{
  "n_layer": 8,
  "d_model": 128,
  "n_head": 4,
  "n_kv_head": 4,
  "head_dim": 32,
  "d_mlp": 512,
  "vocab_size": 3435,
  "activation": "squared_leaky_relu",
  "norm": "rmsnorm",
  "norm_place": "pre",
  "norm_eps": 1e-06,
  "positions": "alibi",
  "qk_norm": true,
  "attn_scale": 0.177,
  "bias": "none",
  "tie_embeddings": false,
  "parallel_block": false,
  "extras": ["some layers without attention", "gated attention", "value embeddings", "an embedding shortcut", "learned residual scales", "capped logits"],
  "init": "uniform",
  "init_std_qkv": 0.0456,
  "init_std_o": 0.0,
  "init_std_up": 0.0456,
  "init_std_down": 0.0,
  "optimizer": "ademamix",
  "lr": 0.000931,
  "lr_mult_o": 0.807,
  "beta1": 0.9,
  "lr_head": 0.00469,
  "warmup_steps": 559,
  "schedule": "wsd",
  "decay_fraction": 0.896,
  "decay_shape": "pow",
  "final_lr_fraction": 0.1,
  "batch_tokens": [8192, 16384],
  "seq_len": 1024,
  "doc_mask": true,
  "train_tokens": 136500000,
  "steps": 11481,
  "dataset": "wikipedia_en"
}
Each number is 200 + 40 x the weight over its row's rms, rounded and kept within 0 to 999. Layers, rows and columns count from 0. The size before them is the row's rms in percent of the matrix's.

# layer 2 MLP up, 512x128, rms 0.14, rows 334-346, columns 0-127
085,195,163,234,131,244,167,222,150,176,185,171,199,190,213,239,188,181,279,181,156,166,201,250,212,231,211,199,151,219,182,132,158,181,214,240,227,171,285,218,141,216,186,157,289,221,244,228,179,162,162,206,262,269,199,152,113,133,121,130,175,182,115,173,213,180,156,146,159,176,224,222,228,172,222,206,205,158,236,195,209,228,171,185,245,165,215,256,154,181,214,253,179,264,206,157,116,204,191,179,237,226,276,168,233,205,133,124,190,235,252,183,151,232,196,198,263,242,249,231,234,187,235,224,203,184,275,160,185
097,227,201,190,227,212,163,199,234,117,164,187,165,196,180,124,210,149,173,178,193,212,249,168,254,227,177,249,226,189,229,234,279,244,141,239,249,214,161,195,185,373,201,223,261,183,186,195,236,151,191,308,146,237,184,158,153,155,216,164,236,190,205,186,204,269,202,156,242,211,186,163,205,259,247,134,215,145,158,227,236,171,200,209,171,233,163,215,249,250,201,285,216,228,167,161,246,191,246,191,218,250,250,188,198,125,146,192,145,241,192,200,205,195,225,173,171,235,163,235,193,216,205,235,152,189,271,172,196
105,188,212,197,221,189,229,206,127,270,229,113,231,283,243,183,189,210,242,226,210,184,170,173,144,182,199,221,245,266,136,200,159,204,201,206,202,249,199,202,191,164,141,248,287,241,160,221,203,152,210,217,209,229,237,181,238,183,144,203,209,183,178,233,155,207,226,255,269,282,222,162,139,177,156,259,191,201,229,148,220,108,276,164,215,202,213,181,216,176,177,164,170,161,207,163,190,205,159,185,237,197,232,170,240,206,236,279,210,203,204,136,197,176,177,209,168,259,300,129,274,185,159,249,137,197,205,100,238
109,148,228,170,162,286,228,116,172,176,191,178,226,149,259,173,224,187,256,165,166,255,271,250,242,204,183,244,207,210,205,154,211,227,166,221,207,237,229,174,201,251,191,186,160,153,173,140,207,184,147,237,177,275,152,148,176,242,159,241,228,170,172,213,194,280,258,240,213,159,159,250,221,186,246,228,238,192,215,219,150,236,147,214,199,178,146,145,200,92,198,224,167,223,249,165,218,234,257,190,203,178,154,244,176,156,194,150,167,170,296,204,171,275,196,189,179,185,214,163,247,129,209,240,165,244,295,177,169
100,221,189,190,240,270,167,203,196,129,168,229,206,140,160,178,188,235,241,167,149,199,201,254,191,181,199,237,210,204,289,174,167,136,173,206,240,164,171,169,176,245,196,189,213,256,215,121,251,231,207,241,229,195,134,264,159,222,217,176,191,189,124,121,175,194,186,179,234,181,141,187,280,193,266,231,171,223,154,144,227,266,130,191,213,175,222,226,168,235,156,245,171,231,203,277,196,171,195,145,237,275,191,173,248,235,184,200,179,263,192,105,155,210,241,180,208,226,258,170,132,194,198,191,213,283,250,163,278
119,178,241,78,116,243,144,235,141,185,204,252,153,171,191,86,222,208,199,142,220,154,184,241,206,205,220,247,171,166,189,239,143,220,171,191,175,246,276,224,180,236,174,216,184,119,212,203,156,206,232,199,206,254,212,206,271,177,218,194,210,193,116,253,166,230,185,240,200,187,176,173,135,206,175,169,106,300,186,263,264,163,269,188,189,204,159,198,138,237,200,215,170,276,223,241,158,189,137,247,221,170,137,176,205,165,214,193,169,191,213,182,173,202,254,199,244,154,167,144,175,197,185,191,207,175,205,227,203
089,151,180,225,199,222,192,275,204,140,177,237,199,179,142,217,211,224,284,231,161,206,201,219,221,108,146,195,202,221,178,160,165,260,165,248,145,222,192,156,134,224,189,194,208,188,213,175,131,144,221,152,170,121,204,258,122,225,200,250,207,159,188,245,173,250,249,200,219,289,182,193,137,261,178,175,186,140,228,181,302,220,184,156,158,269,172,220,169,153,174,167,143,187,139,240,229,188,189,188,181,238,191,209,165,168,182,204,151,187,205,196,212,208,170,138,251,170,164,151,180,239,119,197,235,117,206,244,267
088,165,207,232,196,202,218,175,300,118,157,178,235,213,190,200,216,209,191,204,262,240,231,324,261,223,160,219,164,260,241,205,133,208,201,169,215,235,140,221,206,163,157,244,217,243,153,207,194,182,180,244,267,189,195,251,239,170,152,205,238,185,192,206,211,170,162,240,191,244,296,309,222,223,240,235,146,249,174,249,189,211,166,291,226,199,242,188,207,149,174,188,114,231,185,268,221,193,228,153,237,176,191,265,223,131,186,218,268,184,207,220,207,203,200,211,175,232,226,139,199,183,204,233,137,224,207,270,146
122,220,223,203,156,180,258,176,233,203,225,143,191,179,188,232,206,124,224,168,144,211,186,222,226,85,197,270,262,182,124,156,243,220,165,170,199,253,200,125,214,175,174,175,206,184,273,204,211,209,190,116,205,169,221,225,179,257,209,191,109,174,203,176,230,190,221,195,201,217,207,266,258,146,144,176,210,250,169,238,272,197,235,141,240,196,171,154,168,184,137,244,164,243,309,191,191,126,184,267,225,183,187,214,191,219,132,233,174,113,185,190,165,193,209,194,223,161,201,208,200,151,194,184,159,99,231,243,225
109,192,182,171,183,188,240,116,218,151,164,185,190,219,124,218,176,240,167,217,197,192,230,163,201,132,197,155,238,199,151,166,159,113,181,184,208,202,218,179,221,245,197,195,154,228,256,169,208,176,152,152,273,183,163,176,179,202,205,253,218,186,160,170,199,226,135,227,268,180,160,245,214,156,254,265,150,222,201,242,217,240,273,175,155,220,91,219,158,286,265,248,226,255,178,231,153,186,213,151,171,190,207,151,209,95,203,273,195,224,187,276,244,144,219,233,167,216,180,256,126,208,189,201,134,245,192,196,191
088,178,186,200,283,207,278,264,216,205,220,147,185,201,189,209,239,268,159,302,176,207,177,118,198,213,245,283,229,224,217,236,168,219,210,222,144,225,193,166,227,220,164,182,143,217,152,199,212,196,237,152,210,211,173,135,155,231,149,171,113,205,270,200,81,230,143,213,175,228,211,226,185,193,185,231,208,237,258,164,173,222,235,178,222,230,170,192,258,168,223,175,209,213,305,183,120,225,244,172,179,138,170,164,185,265,227,184,181,161,182,186,164,272,231,261,214,188,176,219,128,226,140,153,209,214,185,199,156
094,170,234,150,214,198,130,205,168,209,189,197,166,162,162,239,161,143,223,211,182,215,221,196,231,183,283,234,230,246,155,163,147,164,163,212,210,188,187,253,167,203,157,185,243,200,171,173,190,187,155,171,218,184,200,273,201,256,202,218,156,171,160,157,208,259,183,226,123,240,232,204,226,156,296,167,235,284,174,255,189,236,134,163,147,261,262,208,309,165,169,186,142,175,182,239,224,193,197,253,193,294,156,157,225,172,156,199,256,194,162,217,192,131,228,224,157,173,192,206,224,243,254,245,166,230,279,216,286
092,171,228,184,210,245,257,226,233,200,201,213,231,160,169,198,203,173,226,275,143,156,247,173,202,153,186,237,215,171,147,177,158,133,171,204,173,175,146,207,257,202,240,222,206,242,239,132,216,190,179,222,190,220,166,167,186,211,145,155,148,210,233,190,189,235,171,224,199,166,227,165,146,235,185,227,172,226,271,164,259,152,213,181,206,155,188,242,193,170,226,280,227,163,217,204,242,135,250,109,300,254,107,171,241,189,209,211,168,200,104,206,268,147,233,229,92,217,188,211,145,277,210,189,249,202,160,202,271
# layer 2 MLP down (transposed), 512x128, rms 0.119, rows 334-346, columns 0-127
090,201,229,255,222,188,115,257,249,111,178,179,235,262,234,165,259,172,202,209,194,146,209,229,188,179,270,229,161,191,240,240,110,170,222,192,192,168,277,188,196,209,242,205,203,194,185,201,215,226,186,132,196,187,200,127,165,197,147,212,170,178,171,146,221,232,183,149,210,286,195,151,208,183,232,247,195,191,180,194,172,220,103,120,221,138,223,223,195,199,78,149,128,150,221,263,152,180,142,241,164,171,192,231,140,208,158,189,252,231,175,246,198,241,129,186,204,206,205,173,238,204,176,183,139,160,257,185,175
101,288,129,249,203,174,139,185,177,172,185,210,236,215,192,193,189,182,162,196,195,170,234,139,148,191,201,230,251,181,158,228,229,167,209,231,196,145,158,176,191,291,231,138,128,177,222,159,173,127,246,240,264,268,184,117,155,188,256,151,266,193,249,237,243,216,246,280,250,133,198,127,225,231,212,151,223,231,143,195,209,161,165,180,219,210,225,190,219,207,154,192,188,236,99,202,252,153,168,216,175,168,207,164,199,196,192,188,173,274,109,177,232,133,176,200,177,207,208,227,208,251,218,156,255,164,227,236,213
103,215,199,126,234,168,249,260,167,188,133,191,161,235,209,159,264,214,199,213,184,204,288,276,200,209,233,172,194,274,211,257,210,181,204,153,155,232,256,150,190,219,154,188,148,183,193,281,202,309,151,241,192,197,202,143,136,159,235,243,171,202,172,219,212,161,175,243,230,190,169,184,198,189,211,265,152,148,199,130,162,252,184,233,236,259,214,239,234,185,278,184,239,97,175,199,198,201,179,254,223,197,190,237,205,184,277,236,223,150,187,259,212,197,172,198,187,185,192,213,210,235,266,211,206,244,263,106,151
104,342,193,186,210,234,265,250,212,174,192,252,215,257,189,199,232,182,259,234,143,163,190,164,181,164,192,218,238,195,196,231,164,199,197,130,240,280,225,191,199,209,274,202,257,198,144,229,219,221,217,113,156,191,249,160,243,256,184,190,182,233,222,259,206,162,157,268,224,183,188,204,229,236,214,215,188,189,217,202,260,188,200,176,257,220,216,239,161,165,205,192,211,162,113,230,250,223,268,247,198,134,242,167,199,218,257,214,145,251,184,138,215,225,99,232,181,240,184,213,249,246,178,151,147,277,180,170,250
100,231,187,207,169,219,166,267,200,123,209,151,184,193,144,202,182,303,312,229,175,206,175,239,197,193,232,144,165,228,239,134,184,123,198,202,200,216,239,191,211,206,236,225,155,206,245,147,158,117,151,189,276,268,226,205,112,243,163,173,213,230,182,232,208,219,172,186,138,180,127,198,219,163,238,228,182,163,203,170,176,226,184,176,215,133,197,248,252,164,141,266,202,235,196,271,304,215,207,202,217,211,186,140,175,201,202,158,184,212,144,176,196,158,116,248,192,227,168,167,217,197,193,228,221,186,185,192,299
115,245,299,107,250,161,216,157,201,277,222,193,160,148,161,180,227,147,222,193,189,159,152,235,260,185,223,233,165,124,198,207,176,225,209,202,180,296,245,163,144,214,164,276,166,215,186,219,129,258,245,237,233,226,180,171,250,197,230,235,182,242,152,198,207,179,219,188,146,159,75,193,154,274,267,230,142,230,200,204,238,224,265,202,173,184,149,153,171,220,244,204,188,193,172,228,206,142,119,199,166,214,195,213,154,202,200,185,135,174,167,172,149,162,204,214,220,207,187,162,157,160,148,158,197,220,226,177,230
099,205,236,224,142,128,172,228,197,219,213,214,208,141,101,205,161,230,230,144,230,208,182,230,138,188,217,131,193,224,199,220,172,165,232,185,149,59,166,201,184,193,177,177,181,265,199,247,184,173,175,173,190,183,233,250,183,245,212,186,262,190,215,176,197,248,263,269,221,275,122,195,193,238,192,179,219,226,166,197,182,244,191,187,199,172,213,255,243,145,181,179,119,169,163,193,245,261,280,213,114,196,171,206,188,160,222,150,224,201,223,214,205,120,186,164,164,154,95,191,232,272,251,224,190,144,201,230,209
095,207,286,250,223,175,191,174,153,211,179,139,216,287,203,196,180,230,169,178,217,216,221,223,192,203,161,182,223,205,222,175,203,197,173,184,184,121,261,158,237,152,173,160,219,186,228,227,233,179,274,210,212,179,213,232,189,144,200,214,241,134,101,192,123,189,154,221,122,278,152,190,182,118,183,193,245,164,162,231,173,173,250,195,158,161,154,233,232,183,192,190,149,290,187,270,225,233,191,183,247,204,247,222,176,211,198,297,180,175,192,241,185,190,284,185,208,129,242,165,170,200,141,201,276,227,182,238,296
120,288,244,148,214,147,251,257,178,228,225,200,179,213,212,237,239,115,225,194,194,143,121,177,208,204,247,252,202,229,204,172,185,208,220,214,173,212,171,233,190,185,175,268,192,193,224,229,280,216,214,143,216,159,186,242,189,217,234,202,127,196,234,227,175,156,191,217,191,250,112,225,256,182,233,211,208,200,196,283,313,324,193,195,221,177,147,138,185,127,170,203,204,191,256,238,122,179,181,241,196,217,179,292,160,191,179,250,186,136,177,141,200,209,198,201,235,199,223,262,174,151,234,178,156,186,211,136,208
107,154,264,149,229,200,150,176,162,208,226,158,229,197,156,168,187,218,285,130,222,149,105,187,202,196,190,311,166,183,151,165,155,192,210,294,218,214,166,213,187,207,65,161,227,273,244,188,182,182,162,212,257,161,218,246,166,176,219,193,173,202,151,236,183,169,210,216,172,136,137,160,237,205,249,154,153,209,182,134,199,239,227,157,176,149,165,160,250,159,122,226,201,240,208,189,167,188,181,150,164,194,177,148,232,183,221,188,149,185,217,174,179,168,251,199,192,156,133,218,230,137,168,236,156,170,196,169,233
091,320,161,226,194,204,239,170,151,149,190,191,246,152,235,195,212,242,191,198,232,121,198,270,125,222,121,175,179,150,164,206,221,180,229,163,157,131,160,221,234,143,176,137,156,181,216,190,217,173,199,249,294,261,247,216,228,198,259,187,166,156,214,171,154,157,208,203,199,197,187,229,204,219,137,217,146,241,208,154,186,168,158,150,239,203,183,238,200,175,127,228,205,163,205,191,264,175,156,131,210,173,248,170,281,208,154,201,175,184,197,253,247,220,197,244,136,250,207,189,276,278,257,240,226,167,241,187,218
095,335,129,300,169,156,193,179,177,199,216,198,158,281,234,217,202,184,162,231,167,159,195,218,181,199,204,185,243,208,139,108,169,261,160,186,181,150,222,211,165,174,251,127,274,160,162,193,173,173,186,243,191,224,201,178,234,243,198,183,177,160,194,146,180,144,269,159,153,225,168,263,232,190,188,159,181,230,190,204,218,197,199,211,215,132,169,165,259,165,238,256,202,209,213,195,274,191,220,172,234,194,138,184,213,314,244,201,247,225,216,240,174,281,184,176,185,211,209,192,177,207,218,198,184,82,221,214,210
094,180,249,252,119,222,185,208,195,198,272,214,127,165,223,212,222,241,157,178,195,116,210,222,188,171,159,194,157,117,153,165,225,180,196,189,191,135,147,172,216,163,181,143,229,222,110,163,172,245,264,234,200,277,154,174,252,205,156,249,182,213,222,188,167,171,221,216,169,151,243,205,184,181,178,185,171,256,184,168,180,140,182,245,166,178,145,216,190,218,190,234,149,214,203,174,219,165,186,208,214,201,183,213,312,210,158,163,239,220,161,253,198,282,149,285,120,141,197,222,179,278,243,163,238,155,128,229,179